Part of a small language model's weights: width 256, rotary positions.
Each number is 128 + 24 x the weight over its row's rms, rounded and kept within 0 to 255. Layers, rows and columns count from 0. The size above them is the row's rms in percent of the matrix's.

# layer 2 MLP up, 704x256, rms 0.125, rows 607-641, columns 192-255
size [102  75 100 110 111 115  95  97  98  79 100  97  94 109  93 105 106  92  88 111  92 105  83 105  92  95 108 103  95 107  98  98 103  94 110]
[[155 123 118 137 151 106 116 127 128  74 118 102 108 167 116 162 103 140 135 134 123 107 151 119 155 140 142 141 131 169 111 109 127 141 115 121 135 171 178 130 148 138 120 124 141 104  72 153 133  95 110  82  95 139  72 128 117 121 145  63 142 107 147 121]
 [136 142 131  94 142 162 133 148 137  62 105 182  83 122 159  98 126 104 163  60 117 141 124 147 137 107 117 200  85 115 153 112 118 154 122 163 136 165 142 114  99 129 132 132 142 136 149 107 118  92 135  68  94 134 110  85 151 138 132 101 139 107 141 138]
 [134 134 148 107 160 150 101 138 135 136  97 112 116 125 123 140 133 128 113 152  85 108 121 157  96 121 130 153 122 128 108 107 164 154  86 164  57 132 161 141 149  82 112 139 148 189 100 112 118 133 140 119  98 129 166  92 131 146 120 100 119 154 149  97]
 [116 159 140 136  99 112 102 161 139  79 137  96 133 126 126 128 146  74 124 140 145 107 110 163 168 160  84 142 132 132 121 146  94 124 133 176 146  95 126 107 133 124  86 120 118  82 127  93 153 163 143 111 120 197 133 106 140 155 122 109 130 161 125 139]
 [145 129  75 147 119 153 116 137 160 119 162 116 104 144 124 127 133 111 137 120 146 110 131 177 112 135 122 147 121 129 147 164 130 134 107 173 103 135 133 126 139 114 166 136  76 124 170 133 136 149 136 138 147 143 131 110 144  97 126 103 124  90 104 112]
 [156  97 104 177  76 101 119 114 125 163 161 134 109 143 159 118 168 135  99 109 111 104 122 137  79 121 122 142 140 139 152 110  84 112 107 130 123 132 122 111 126 123 148 103  98 175 121 142 134 141 138 131 125 175 148  88 136 110 122  81 128 130 125 130]
 [176 127 179  82  96 151 168 116 100 130  84  87 126 130  84 122 128  92 135  85 124 129 171 150 191 118 126 186  85 101 143 116 153 151 137  88 109  76 126  88 144 136 126 105 106 143 113  90 139 149  83 119 126 108 131 113 136  83 130 191 128 125 145  94]
 [132 113 108  74 133 130 122 142 132 106 100 123 132 134 156 113 101 109 142 143 142  99 149 154 141 137 133 157 117 122  85 170 124 122 123 126  92  92 149 124 158 122 117 122 177 137 125  98 123 124 101 123 137 138 141 107 119 107 121 113 151 182 144  83]
 [146 174 106 113 135 148 128  94 132 159 128 104 118  92 146  90 125 135 124 145 118 123 128 103 130 176 127 127 109 126 129 115 142 160 122 130  97 133 129 111 130 113 132  98  99 106 119 133 116 148 140 142 115  97 158 151 153 133 114  99  97 105 161  99]
 [118  95 108 149 125 133 133  96 134 146 143 104 131 109 108 148 161 110 132 141 148 112 140 172 135 135 132  93 135 161 135 136 127 162 111 159 142 105 140 131 163 118 122 102 113 125 129 123 162 162 120 103 138 121 105 156 102 141 156 149 136  77 140 121]
 [134 137 153 144 137 113 146 140 121 117 132 121 152  76  99 158  65 132  98 174 147  85 108 103 113  64 122 137 125 133 135 145  82 158 151 131 112 159 147 132 128 120 167 112 160 121 168 114 135 139 119 130 167 118 136 159  94 129 132 101 105 140 180 133]
 [137 140 142 115 145  96 108 136 150 124 147  96 112 103 111 138 130 123 140 111 131 110  81 118 141 125 128 138 120 156 134 126 148 141 148 127 158 145 134 139 142 152  51  63 130 129 137 125 176  96 161 142 135 177 103 141 142 102 129 128 151 165 164 139]
 [ 92 136 136 107 171  78 207 124 148 106 148 127 122  90 164 103 129 111 128 111 134  99 119 109 126 127 168 154 176 137 128 125 153 134 104 119 109 125 146 103 165 148 151 132 109 150 115 151 144  95 154 159 123  81 134 137  88 115 144 136  58 176 135 118]
 [114 142 127 158 138  95 121 137  80 128 122 146 162 158 184 158 139 118 144 132 160  89 168  88 120  94 137 158 144 195 161 120 130 125 119 154 140 135 142 132 157 155 169 123 124 106 127 110  98 176 107 143  78 117 129 141 140 160 129 131 172 121 144 126]
 [117 143 139 103  84 144 156 120 154 117 153 115  97 116 102  85 144  94  87 131 132 185 114 121 133 125 109 136 128 159 107 169 103 145 106 152 112 143 118 109 108 160 177 135 168 145 105  99 177 111 122 115 104 135 122 107 110 133 109  94 100 122  99 182]
 [ 94 141 124 150 102 126  93 103 109 121  97 193 158 165 109 139 116 111 113 115 139 128 156 138 156 176  70 119 138 135 120 123 156 179 127 138  84  94 126 101 131 136 113 125 146 121  99 118  91  73 152 147 114 164 146 133 156 131  97 121 152 150 121 135]
 [146  70 116 105 124 160 130 120 170 106 160 108 101 146 154 124 150 122 127 105  95 152  98 137 113 125 115 172 106 126 112 119 146 117 145 104 126 120 160 119 105 138 158 143 136 129 134 128 134 175 143  82 128 121  93 157 118 140 131  82 158 122  92 135]
 [162 137  97 147 121 150  88 173 112  90 148 121 120 158 150 128 106 136 136  77 113 146 125 112 149 142 110  92 113 125 140 163 131 114 109 108 129 133 147 137 116 159 141 113 136 134 141 161 147 110 114 118 106 125 152 112 121 134 138 164 118 151  97 163]
 [123 140 140 119 130 133 132 154  97 127 113 146 112 125 128 159 125 181 196 121 124  98 144 133 119 184 116 136 139 122 183 171 162 187 142 114 161 131 124 136 111 148 141  90 110 143 127 171 126 140 132 210 129 131 111 137 129  90 116 101 105 110  98 123]
 [151 112 123  86 154 123 128  96 134 113 134 124 113 114 126 125 143 124 124 160 126 124 158  82 129 116  99 120  95 159 127 134 126 126 144 122 107 124 154 168 107  96  93 114 120 120 125  85 104 130 161 110 132 141 148 117 104 144 145 104  97 128 147 117]
 [ 85 116 110 145  91 147 103 121 170 114 168 103  83 131 124  80  89 150 104 113 125 164 128 148 125 190 133 105 128 113 153 115 107 137 155 123 122 114 155 106  72 150 137 156 133 138 144 102 157 150  86 118 151 131 147 142 117 140 114 110 128 137 145 146]
 [116 117  96 157 129 119 122 128  99  94  85 127 116 152 106 108  95 147 119 145 125 127 114 172 141 165 115 112 137  97 148 121 120 152  91 162 142 142 132  93 117 118 120 147 159 108 120 166 155 119 178 129 108 109 167  87 116  88 129 162 147 160 117 123]
 [113 142  94 110 140 171 110 145 129  99 135  93  99 120 127 108 143 148 126 151 129 147 133 134 116 122 136 102 135 139  96 128 156 110 136 103 134 130 147 109 142 143 140  92 102 135 115 124 167 115 151 143 129 136 135 174 135 126  85 127  95  89 140 148]
 [179 133 109 111  95 132 130 110 119 148 134 152 133 153 107 114 157 146 119 108 108 161  79 108  98 120 145  87 139 140 112 113 123 179 124 100 133 123 113 103 110 113 169 133 142 127 152 128  98  86 125  73  86 167 151  95 138 107 128 111 120 105 126 111]
 [134 152 119 116 115 143 111 145 128 155  82 129 128 107 127 161 138 114 121 150 109 144  79 139 163 111 102 113 110 135 106 118  90 186  87 132 121 132 129 130 151 114 147 132 111 127 159  95 141 177 144 113  93  80 159 110 180 116 149 156  74  84 121 132]
 [154 140  95  64 121 133 134 122 127 137 101 129 124 153  92 136 136  86 100 153 162 121 102 132 160 157 153  94 115 110 127 127 126 147 164  79 143  84 137 115 152 131 103 116 182 147 105 132 121 129 127 120 161 136 138 162 120 121 145 114 128 150 114 131]
 [178 154  77 122 127 158 173 129 110 136 191 110 120 149 157 101 131 172  97 136 141 143 135 119 132 107 157 158  82 163 148 137  97 173 117 107  98 155 122 140 159 131 172 121 158  74 192 134 111 120 127 148 127 166 123 115  96 121  98 122 137 133 138  99]
 [134  73 126 130 155 174 139 100 146 113 188 162 111  83  94 120 113 134 161 122 130 106 141  93 108 117 152 150 101 142 118  94 128 107  77 110 122 119 134 100 102 108  85 116 132 120 102 154 118 128 127 127 127 121 118 128 124 217 141 135 106 145 102 125]
 [122 162 153  90 167 157 164 131 135 120 141 111  97 133  97 199 124 137  99 124 126 142 106 164 154 136 152 139  98 140 100 146 123 132  89 158 121 121 151 128 144 136 141  89  84 103 113 179  90 131 152 114 157 131 151 115 126  87 114 120  91 171 137 126]
 [145 158 117 135 105 130 142 159 136 157 107 134 129 124 101  74 126 150  96 140 124 134 119 105 137 105 168 130 163 117 117 111 107 123  86  87  97  93 130 137 137 110 129 113 139 134  83  81 121 123 108 123 133 146 117 145  99 100  92 114 120 113 111 137]
 [102 120 136 149 126 104  97 161 132 127 125 177 123 152 136 177 146  96 113 168  82 185 132 119  82 133 134  90  89 152 131 127  99 126 107 123 133 134 154 144 114 153 109 116 107 110 111 150 116 144  71 161 110 155 155 137 148  96 142 175  89 116 120 151]
 [119 163  94 157 120 124 139 140 123 142 110 140 151 126 123 134 128 151 116 162 131 125 132 119 109 166 125  68 116 147 172 143 110 130 117 100 133 122 169 121 105 144 124 146 142 135  90 154 116  95 136 114  86 149 150 137 150 163 132  86 131 153  90 124]
 [130 169 133 170 206 130 146 175 126  94 110 126 129 152 133 147 116 114 142 145 127 137 144 138 121 119 102 170 114  77 129  94 173 108 123 130 136 151 108  99 102 133 107 141 124 121  99 120 100 105 154 141 110 130 175 142 117 116 151 117  85 122 139 109]
 [118 168 136  89 157 139 105 159 153 150 120 127  96 163 147 135 130  98 115 127 140 111 127  93 122 142 126 117 112  96 149 118 158 162 145 115 130 126 137 109 114 133 102 116 131 118  88  80 141 136 129 129 120 116 135  92 137 112 156  85 158 116 109 116]
 [129 119  94 116 122 119  96 167 118 114 119 124 129 127 124  98 101 108 129 101 121 119 136 163  97 165 116  83 108 115 104 165 153 130 190  77 103 125  92 147 116 117 146 174 144 132 139 140 192 124 122 164  83 151 119 102 128 129 107 149 127 137 142 170]]
# layer 2 MLP down (transposed), 704x256, rms 0.111, rows 607-641, columns 192-255
size [103  81 103  94 107 103  93 104 102  93 101  95 101 106  97 104 108  98  93 103  92 104  92 101  98  95 107 108  93 106  95  98 102  93 101]
[[129 109 110 118  88  74  91 154 131 145 129 134 115  74  87 127 121 139 137 115 120 136 150 133 113 191 138 159 153 123 132 104 129 138 115 114 124 125 117 132 138 112  90 134 166 105  90 166 137 133 146 123 121 123 130  83 138 114 120  54 143 120 132 168]
 [ 82 104  98 125 140 122 137 101 133 164 127 101 148 133 107  59 149 120 157 143 134 150 123 110 122 127 139 119 174 107 120 148 136 117 117 137 119 122 124 155 142 124 141  98 117 113 128  93 147 133 105  74 130 157 154 107 129 141  97  99 136 140  98 147]
 [ 84 155 120 139 127 111 135 100 174 124 125 131 119 129 111 171 150 126 135 173 118 153 122 149  88 136 118 109 110 125 133 136 178 115 150 114 138 148 155 159 148 128 113  64 138 144 138 133 158  96 117 138 176 136 136 140 123 128  96 141 113  83 137 128]
 [123 161 147 157 137 101 142 142 167 112 132 121 174 114 140 146 118 128 122  94 171 118 109 172 125 124  69  97 137 136 131 106 105 124 125 189 170 149 123 112 161 123 131 130 117 154 124 106 141 195 128 102 128 132 138 149 118 148 127 121  91 168 103 174]
 [127 171 123 126 103 138 126 132 159 126 169 114  91 153 109 100 148 111 146 126 136 121 174 113 130 142 136 121 164 106 112 118 155 148 158 159  78 139 104 141 180 118 150 161 109 105 102 129 159 131 155 112  95 118 132 145 128 154 154 125 133 118 126 123]
 [122 159 140 140 150 127 101 149 119 106  75  99  97 136 128 121 117 127 135 122 133 119 165 117 115 127 123 139 140 181 117 110 112 149 147 106 131 161  94 140 109 181 117 115 148 139 104 122 145 159 103 153  57 102 104 100 112 129 104 134 140 140 107 110]
 [129  99 126 135 126 106 128 142 138 127 107 106 143 118 105  71 156 148 111  70 155 109  72 162 148 113 125 154 114 132  92 153 125 120  92  92 140 132 163 128 130 116 112 149 134 138 108 119 141 136 155 160  69 140 148 126 156 132 109  93 113 119 123 147]
 [125 146 145 134 142 130 120 136 159 106 153 127 136  96 137  65 125 145 124 101 141  97 151 123 149 148 145 147 133 166 142  97 141  86 125 154 124 137 131  99 131 151 146 131 133 149 110  94 115 111 107 124  79 146  86  97 103 129 136 119 115 120 110 161]
 [156 138  98 140  90 141 132 139 114 136 173 142 153 184 125 127 151 146 149 122 132 159 142 174 118  88 149 147  84 132 133 151 113 122 139 115  99 128 144  63 136  83 117 124 136 120 146 115 118 156 117 142 165 147 117  95 129 142 145 112 143 138 144 130]
 [141 132 149 177 122 132  89  95 111 129 128 114 145 162 130 120 146 124 139 149 110 132  97 153 136  61 155 140 154 136 121 161 150 157 151 140 160 110 106 138 159 126 130 138 119 102 167 141 107 149 126 130  92 117 154 140 135 118 125 148 129 103 116 100]
 [170 167 164 147  86 106 133 150  75 154 119 147 173 112 145 200 103 113 138 131 154 194 108 129 149 118 150 133 130 108 140 142 121 153 142 106 153 108 133 121 142 147 121 136 116 184 144 120  79 146 109 100 138 127 124 122 116 114 143  97 133 145 143 148]
 [123 129 109  97 128  98 167 119  97 108 133 156  79 170 104 151 143 128 114 137 133 118 161 140 123 101 150 114 113 157 135 155  92 160 129 138  96 102 177 141  91 179 107 142 108 174 116 158 107  68 133 104 108 164 130 151 142  80 120  89 143 113 143 145]
 [112 112 129 119 103 109  97 107 113  90 135 127 113 130 146 111 165 113 149 107 132 101 159  90 103 136 136 125 133 110 155 112  96 101 156 102 137 104 143  83 148 194 152 162 122 105 119  96 100 122 128 143 117 121 163 115 116 130 125 152 141 162 130 109]
 [ 85 134 141 138 138 100 139 179 107 135 166 150 154 120 169 131 115 148 134 178  88 119 124 137 107 117 138 118 134 159 153 148 140  93 145 155 104 136 123 151 174 153 163 109 116 178 125 120 105 131 124 151 116 183 127 117 131 160 108 142 115 120 128 101]
 [109  93  69 143 162  92  80 126 115 149 115 127 102 133 131  99 149 144 144 141 141 120 160 117 121 113 108 126 162 115 127 118 122 127 184 134 115 133 182 128 107 118 148 152 113  57 142 124 132 135 128 157 143 119 120 139 141 119 107 128 137 109 151 109]
 [134 143 116 125 142 115  88 114 162 149 133  95 127 140 124 103 134 144 145 120  82 126 107 144 157 138 138  87 133 146 177 162  85 114 120 141 158 105 156 162 133 103 120 130 120  98 142 142 130 151 154 153 111 188 168 130 163 143 126 141 131  92 152 124]
 [111 158 103 121 113  72 127 111 139 114 101 128 135 145 158 151 156 132 119 125 167  81 122 109 102 148 141 131 137 136 147 133  73 151 105 107 146 125 133 166 140 123 133 135 115 126  93 124 110 124 131 139 126 120 102 123 146 113  76 148 121 105 160 148]
 [156 142 171 136 101 114 156 157 111  56 135 131 105 148  95  74  99 165 133  71 113 137 124 156 196 109  96 120 110 122 133 166  86 131 114 142 141 125 138 143 144 115 114 142 162 126 168 138 130 135 142 175 140 157 129 154 136 133 129 134 128 128 103 121]
 [107 110 119 120 139 120 140 138 179 160  92 112  83 114 145 167 155 147 162 161  97 121 116 110  73 169 130 150 135  78 123 154 108 142 110  86 199 105 138  86 137 130 113 128 132 134  90 165 144 134  76 167 141 143 139 105 134 109 104 119 100  95 125 158]
 [ 98 164 132 104 134 131 117 140 144  98 173 158 111  93 108  73 158 151 134 112 130 147 120  81 132 142 107 101 117 135 129 136 136 141 159 135 134 129 171 128  89 108 165 168  92 105 107 112 133  97 159 171 157 136 167  62 165 127 132  98 149 105 118 135]
 [113 138 139 104 119 135 119 140 115  94 119 134 187 138 154 116 117 166 153 114  95 105 167 147 130 103 151 103 125 139 138 133 126 120 108 144 122 132  86 168 132 147 179 119 111 127 120 118 107 108 133 134 114 136 107 119 153 123 109 117 121  95 115 134]
 [ 93 134 147 136 139 123 132 131 137 135 155  79 121 123 103 134 135 144 103 149 125 123 125  99 138 127 198 138  83  76 127 197 156 100 110 118 116 132 132 105 129 110 174 123 141 158  96 115 119 129 141 149  95 106 131 143 129 127  97 139  98 114 129 139]
 [133 142 125 109 109 106 180 176 147 145 109 149 122 107 122 141 160 128 108 116  92 106 163 138 135  98 115 110 121 115 137 144  97  98 131 107 109 138 159 168 124 150  62 138 154 151 155 148 145 186 138 167 119 130 127 130 121 113 131 144 103 100 133 107]
 [122 146 128 113 118 149 109 137 156 147 145 149 143 124 144 148 161  74  63 136 132 137 143 151 108 143 141 114  98 127 192 176 112 181 132 139 115 134 116  90  93 159 101 179 111 147  91  99 132 110 170 120  96 139 113 143 108 116 122 125 110 112 113 113]
 [130 105 152 175 147 156  94 142 110 111 137 119 132 142 146 181 104 104 173 141  70 158  89 133 152 112 104 116 118 139 162 143 120 106  99 119  76 105 128 119 101 105 114 142 133 168 128 137 125 152 142 119 154  79 139  94 103  89 114 130  73  96 143 149]
 [156 109  93 125 104 122 133  86 165 119 116 108 119 115 111 186 125 139 134 128 165 143 137 132 145 146 166 106 135 100 110 138  64 142 136  86 167  94 106 118 143 126 105 131 112 171 119 136 154 121 122 189 132 156 142 143 147 157 156 111 125 182  94  95]
 [ 93 149 111 131 123 173 169  88 128 117 151 119 162 110 130 119 144 173 106 102 122 144 140 123 127 117 146  89 150 162 108 147 132 125 111 142 102 142 138 153 147 137  96 114 131 112 140 140 131 119 101 125  95 103 127 145 165 102 157 127 157 126 128 145]
 [102 136 111 157 124 153 140 127 121 136 105 139  72 127  91 109 114 149 129 104 132 154 151 141 124 131 122  97 114 126 154 144 127 103 139 134  80 110 127  99 143 137 102 122 134 153 140 124 101 131  93 144 116 114 105 132 160 103 103 103 102 111 127 138]
 [122 137 147 123 137  95 144 136 145 141 125 117  86 117  90 131 114 166 133 140 132 157 126 143 138 110 140 170 116 129  99 173 154 159 107 125 100 122  96 141 123 183 140 126 142 110 113 130 111 151 160 141 142 129  99 121 159 122 105 116  96 123  80 123]
 [117  93 148 107 168 121 144 152 118 100  51 106 129 150 147  94 142 137 153 133 126 142 142 140 122 160 164 124 164 143  83 135 127 132 135 142  98 135 146 175 151 142  90 120 133 104 105 107 134  97 129 193 103 135 108 137 122 129 148 122 136 131 102 119]
 [157  92 128 122 112 125 142 141 148 127 150 150 127 165 113 197 132 105  84 118 167  99 145 123 118 119 145 116 134 111 152 112 135 104 121 115 132  94 113 107 104 105 137 130 117 119 109 158 148 165 118 126 142 135  92 163 127 106 120 127 102 104 137 155]
 [108 115 112 133 145  98 135  96 118 129  74 106 154 131 152 117 145  89 120 130 135 121 138 157 120 140 120 123 115  96 160  91 124 139 157 133 114 144  93 133 101  75 124 138 102 118 130 132 101 141 117 125 160 124 110 156 103 122  87 134 151 126 117 124]
 [105 144  96 125 154 108 145 135 123 147 142 140 124 116 170 108 120 160  72 164 120 128  99 145 125 120 151  94 160 141 171 137 120  67 134 156 123 129 164 138 113 145 117 100 118 105 106 111 151 129 125 114 135 134 159 131 139 129 127 175 108 133 103 112]
 [ 87 118 158 102 125 128 117 157  86 122 121 135  96  81 131 184 126 101 118 148  85 134 138 134 153 128 104 129 175 134 191 144 120 146 115 121  98 115  87 111  86 136 111 100 127  85 134 103 102 151 156 150 115 137  95 102 105 142 101 123 102 104 121 110]
 [159 112 131 147  82  96 136 133 130 158 136 150 126 115 114 107 123 137 157 141 133 113 121 162 156 131  65 162 124 150 191 124 147 139 144 135 103 118 136  92 122 126 181 122  99 158 128 149 178 130 102 134 154 141  74 172 102 122 136 117 164 129 147 102]]
# layer 2 MLP gate, 704x256, rms 0.126, rows 608-642, columns 192-255
size [ 76 100 104 112 109  93  97  97  82  97  96  93 113  90 102 110  92  87 106  91 104  82 104 102  93 110  94  95 105  98  94 108  92 108  98]
[[132 103 113 119 129 135 121 131 109  93  95 127 113 113 175 154 141 144 131  83 149 133 148 150 114 100 111 201 132 146 173 101  87 133  98 175 125 188 134 141 128 135 105 127 121 144 149 107 132 128 145 105 145 114 131 131 165 132 100 147 105 121 187 112]
 [131 117 125 122 148 153 136 119 110 167  93 155 175 110 101 137 131 154 128 119 108 113 141 135 120 185  69 164 111 115 133 120 128 125  97 153 136 101 106 149 122  89 169 160 152 104 151  47 149 131 130 161 104  78 119 107 136 129 153 115 165 143 116 156]
 [114 108 147 130 125 124 133 152 137 121 144  69 129 113 138 146 135  78 140 112 116 134 112 160 152 121  57 143 107 161 122 132  96 121 132 105 162 114 158 169 148 141  58 150  88 144 132  98 130 137 157 116 134 166 138 114 148 148 103 109 113 141  97 141]
 [129  82 105 142 157  91 153 136 107 141 130 147 140 133  75 157  77 125 121 109 103 152 119 109 162 112 181 128 123 139 113 110 126 117 149 105 141 129 107 155  94 109 175 113  96 124 144 138 154 116 116 149  96 156 153 125 104 110  95 154 131 117  90 157]
 [144 106  91 124 137 124 138 107 109 101  93 101 123 140 109 151 126 135 105 147  96 138 130  98 173  72 139  95 102 129  93  94 126 114 152 121 137 120 130 135 142 145 123  91 167 153 106 156  83 137 149 124 133 133 129 144 122  90 103 143 116 134  93 101]
 [159  87 146  90 131 134 108 120 127 135 107 123 110 133 109 128 118 114  98  74 176 135 154 170 149 118 141 181 100 143 112 143 158 153 111  61 125  78 123 111 161 139 101 101 115 122 106  83 165 138  95 114 132 111 139 102 134  87  97 169 153 122 149 110]
 [127 103 161 128 131 126 157 134  96 101 105 148 112 159 125 122 118 119 123 129 137 162  99 144 117 108 131 177  93  98  90 177  99 133  90  87 122 118 159 150 178 157  92 139 117 117  91 126  95 105 115 128 125 169 131 151 130 137 119 147 103 149 117 135]
 [127  97 147 159 141 131 115 125 124 134 127 142 160 140 137 157 137 132 155 118 118 148 117 142 139  90 117 132 145 123 131 143  87 114 185 135 159 100 136 131  99 113 125 120  85 126 140 146 139 103  95  95 154 183 107  88 162 138 148 164 125 115 138 144]
 [166 107 112 125 120 100 149 111 173 114 134 133 133 124 138 126 102 131  96 127 104 185 119  80 120 119 136 126 137 131 154 108 110 156 154 112 123 168  96 126  70 112 125 123 119 157 125 139  71  97 132 116 110 116 145 124 119 156 116 153 141 149 111 100]
 [144 125 113 137 133 150 129 153 174 180 181 125 158 162 105 122  87  89  79 143 104 121 134 167 111 145  93  97 134 103 166 135 113 148 134 107 132 133 165  80 114 116 160  95 158  89 109 134 123 152 130 149 115 141 170 130 107 156 135 146 120  63 161 151]
 [140 116 128 159 136 160 136 114 103  85 101 170 126 136 145 145 137 109 141 116 159 121 159 155 131 142 140 116 123  70 108 111  88 114  97 134 105 136 123 125 136  95 167 184 125 141 115 128  92 164  94 129 111  91 133 104 147 126 138 129 101 109  91 144]
 [117 134 142 159 113 167 135 121 140 110 144 146 155 121 122 118 106 122 149 129 161 181 125  93 106 142 123  91 117 115 116 165 160 132 120 132 145 147 163 100 153 128 145 126 130 104 119 103 166 128 146 145 130 150 106 118 101 174 126 131  78 145 115 120]
 [152 144 112 140 123  96 158 171 124 127  62 129 103 162  94  93 138 140 144 148 179 136 152  91  91 124 109 133  80  75  80 141 131 128 130  92 126 128 114 150 111 120 131 137  95 132  92 134 131 127 197 129 123 133 149 101 131 126 131 116 189 116  85 121]
 [122  89  57 120 144 133 138  92 126 138  88 124 124 100 119 110 120 169 101 126 114 116  89 110  96 154 148 162 138 140  73  98 144 114 114 125 105 101 150  68 121  76 155 108 114 118 180 106 129 121 167 120 140 117 111  96 178  85 146 106 121 109 135 128]
 [126 123 136 104 109 124  57 105 117 112 153 149 141  81 105 110  81  88  92 168 103 149 176 126 153 121 103  94 144 109 149 148 113 152 119 146 144 128 142 142 107 110 145 101 121 109 104 111 139 107 118 110 135 126 185 152 104 127  97 140 152 154 104 134]
 [125 119 121 174 134 105 100 146 115 104 121  64 102 117 121 119 127 116 108 107 104 112  93  84 140 159 180 158 113 106 124 147 137 125 119 132 113 122 113 145  87 154 113 114 116 118 105  93 152 118 127 137  98 106 112 113 120 112 151 122 131 108  77 122]
 [168 109  96 146  99 106  97 158 178 122 114 126  93 166 144 128 101 151 117  92 105 155  85 127 205 130 148 134 149 134 112 127 128 110 125  89 123 100 163 113 118 110 144 145 181 135 166 141 125  90 123 109  92 112 167 135 139 169 132 141 135 117 107 156]
 [153 146 106 126 120 118  93  98 145 161 139 118 169 130 130  81  89 104  98 124 129 125 118 147 131  66 125 133 141 144 113  94 108 117 133 133 102 147  87 119 158 130 128 151 146 135 197 117 117 129 140 102 148 130 154 132 171 163 146 151 131 148 131  91]
 [ 91 121 146 148 130 159 108 164 152 131 167 144 144 108 130 122 158 118 112 104 135 152  55 147 110 108 137 139 101  93 103 140  92 140 141 120 129 145 136 131 167 152 132 163 100 160  79  95 111 100 134 120 111 136 164 107 132 104 125 135 183 106 123 138]
 [164 117 141 113 131  88 110 160 159 119 104 161 126 120 103 199 118 139 114 113 124 152  90  66 160 136 101 132 103 143  85  96 117 153 119 159 113 145 169 139 182  97 130 122 151 127 131 152 100 132 143 110 108 145 108  83 129 127 139 123  98 117 101 145]
 [126 129 109 153 132 135 126 175 179 105 126 135 123 137 128 116 152 155 125 122 144 112 114  95 122 151 183  92 145  95  80 100 103 172 130 150 145 136 118  95 121 168 136 137 191 101 122 105  91  97 125  95 118 161  95  88 148 153  96 146 207 108  84 132]
 [132 132  99  92  92 135 104 137  86  99 117  84 132 108 106 129 142 104  94 143 125 132 152 133 120 100 166 101 140 134 145 154 157 113 157 114 142 146 168 156 126 155  96 118 124 110 125 113 166 150 168 130 148 175 128 148 157 118  95 144  92 106 135 126]
 [139 135 132 163  87 114 184  94 136 181  96 116 127 185 114  86 152 166 156 117 142 150  73  91 111 115 132 112 107 150 107 147 105 116 150 133  88 139 120 131 119 136 156  95 126 134 185 128 151  71  82 106 116 133 116  90 152  98 110 147 140  67 144  98]
 [144 114  89 103 114 169 104 122 163 117 107 146 117 134  90 137 111 118 138  70 106 133 140  97 128 153 131 126 133  53 127 157  95  99 122  82 142 143 112 139 125 146 136 121 131 150  93 112  83 134 131  75 144 133 100 127  78 124  90 131 115 182 153 173]
 [112 126 129 152 123 135  93 142 142 146 123 139 125  93 166 126 120 159 135 135 101 124 148 112  87 122 119 129 121 148 158 133 129 120 104 180 130 174 135 155 145 124 133 145  95 139 135 138 131 121 100 113  95 111 116  97 127 113  98 123  98 109 168 131]
 [ 96 151 161 125 177 129 174 140 132 105 147 114 102 123 139  86 127 129 103 152 159 128 100 122 120 162 132 162 180  88 128 138 130 123 131 145 107 141 126 139 121 186 100 176  64 105  76 102 108 126 134 143  97 118 131 130 126 143 123  96 147 127 118 139]
 [107 149 120 168 102 189 121 103 152 162 108 105  85 143 126 116 117 165 145 117 127 154 105 169 160 147 115 151 149 159 124 154 102 126 167 140 109 115 106 152  68 139 109 155  90 165 131 159 139  94 106  91  77 148 135 136 149 133 145  90 127 109 122 161]
 [123  96 138 128  96 128 101 121 126 130 126 133 172 143 135  69 130 145 172 125 141 101 136  82  82  99 111 117 170 149 182 114 139 122 166 110 140 158 115 132 143 124 112 176 158 147 128 119 158 112 123 117 116 103 121 176 109 152 133 132 132  73 122 121]
 [151 147 116  80 105 121 116 145 118 137  69 117 130 120 103  83 144 159  83 100  93 165 127 117 153 110 123 113 146 148 105 119 117  96 104  88 118 140 117  97 148 101 127  94 117 128  99  85 129 125 111 112 145  87 129 138 110 102 114 127 122 102 132 145]
 [133 132 153  96 126 129 155 106 112 102 122  80 135  87 139  87 109 119 149  99 111 116 145 132 160 134 153 158 158  65 134 162 135 144 155 142 125 138 131 104 126 119 142 162 152 146 117 126 154  88 172  85 114 113  98 119 124 144 127  89 139 152 128 112]
 [145 108 116 125 167 132 135 128 113 137 153 129 133 142 103 167  91 101 113 116  89 128 145 145 101 160 176 131 109 144 141 127 137 164 140 151 135 126 139 185 169 173 134 126 136 105 101  67 155 100 192 124 138 160 141  98  97 100 179  87  69 148 123 123]
 [ 95 132 151 169 102 111 132 123 159 105 141 117 142 136 142  76  79 157 154 124 103 114 135 148 103 127 166 109 134  90 168 130 108 113 149 109 145 151 101  96 102 134 174 124 132 116 147 181 175 131  98 111 111 116  94 133 124 155  87 119 103 107 115 147]
 [122 112 107 148 123 107 169  84 153 106 137 127 139  86 135 117 134 117 139 137 114 142 135 163 166  84 131 115 128 151 109 154 132 129 126 168 137 126  82 145 146 118 140 124 140 153 146 125 155 127 102 122 137 145 143 144 143 120 125 159 130 151 132 125]
 [130 137 118 114  81 135 129 145 141 141 129 127 141 151 136  88 133 139  99  75  98  85 155 138 116 136 126 112 127 108  95 130 148 147 188 123 119 146 143 147  95  96 128 156 147 140 141 127 138 143  83 154  97 137 126  96 175 147 104 118 126 165 153 138]
 [108 132 121 121 168 139 155 133 154 142 114 124 115 104 150 122 152 146 138 132 132 152 126 133 126 112 150 144 115 148 142  84  97 117 141 155 127 151 121 140 174 103 154 122 148 132  74 102 140 131 118 160 170 103 131 144 122 127  85 132  93 153 153 144]]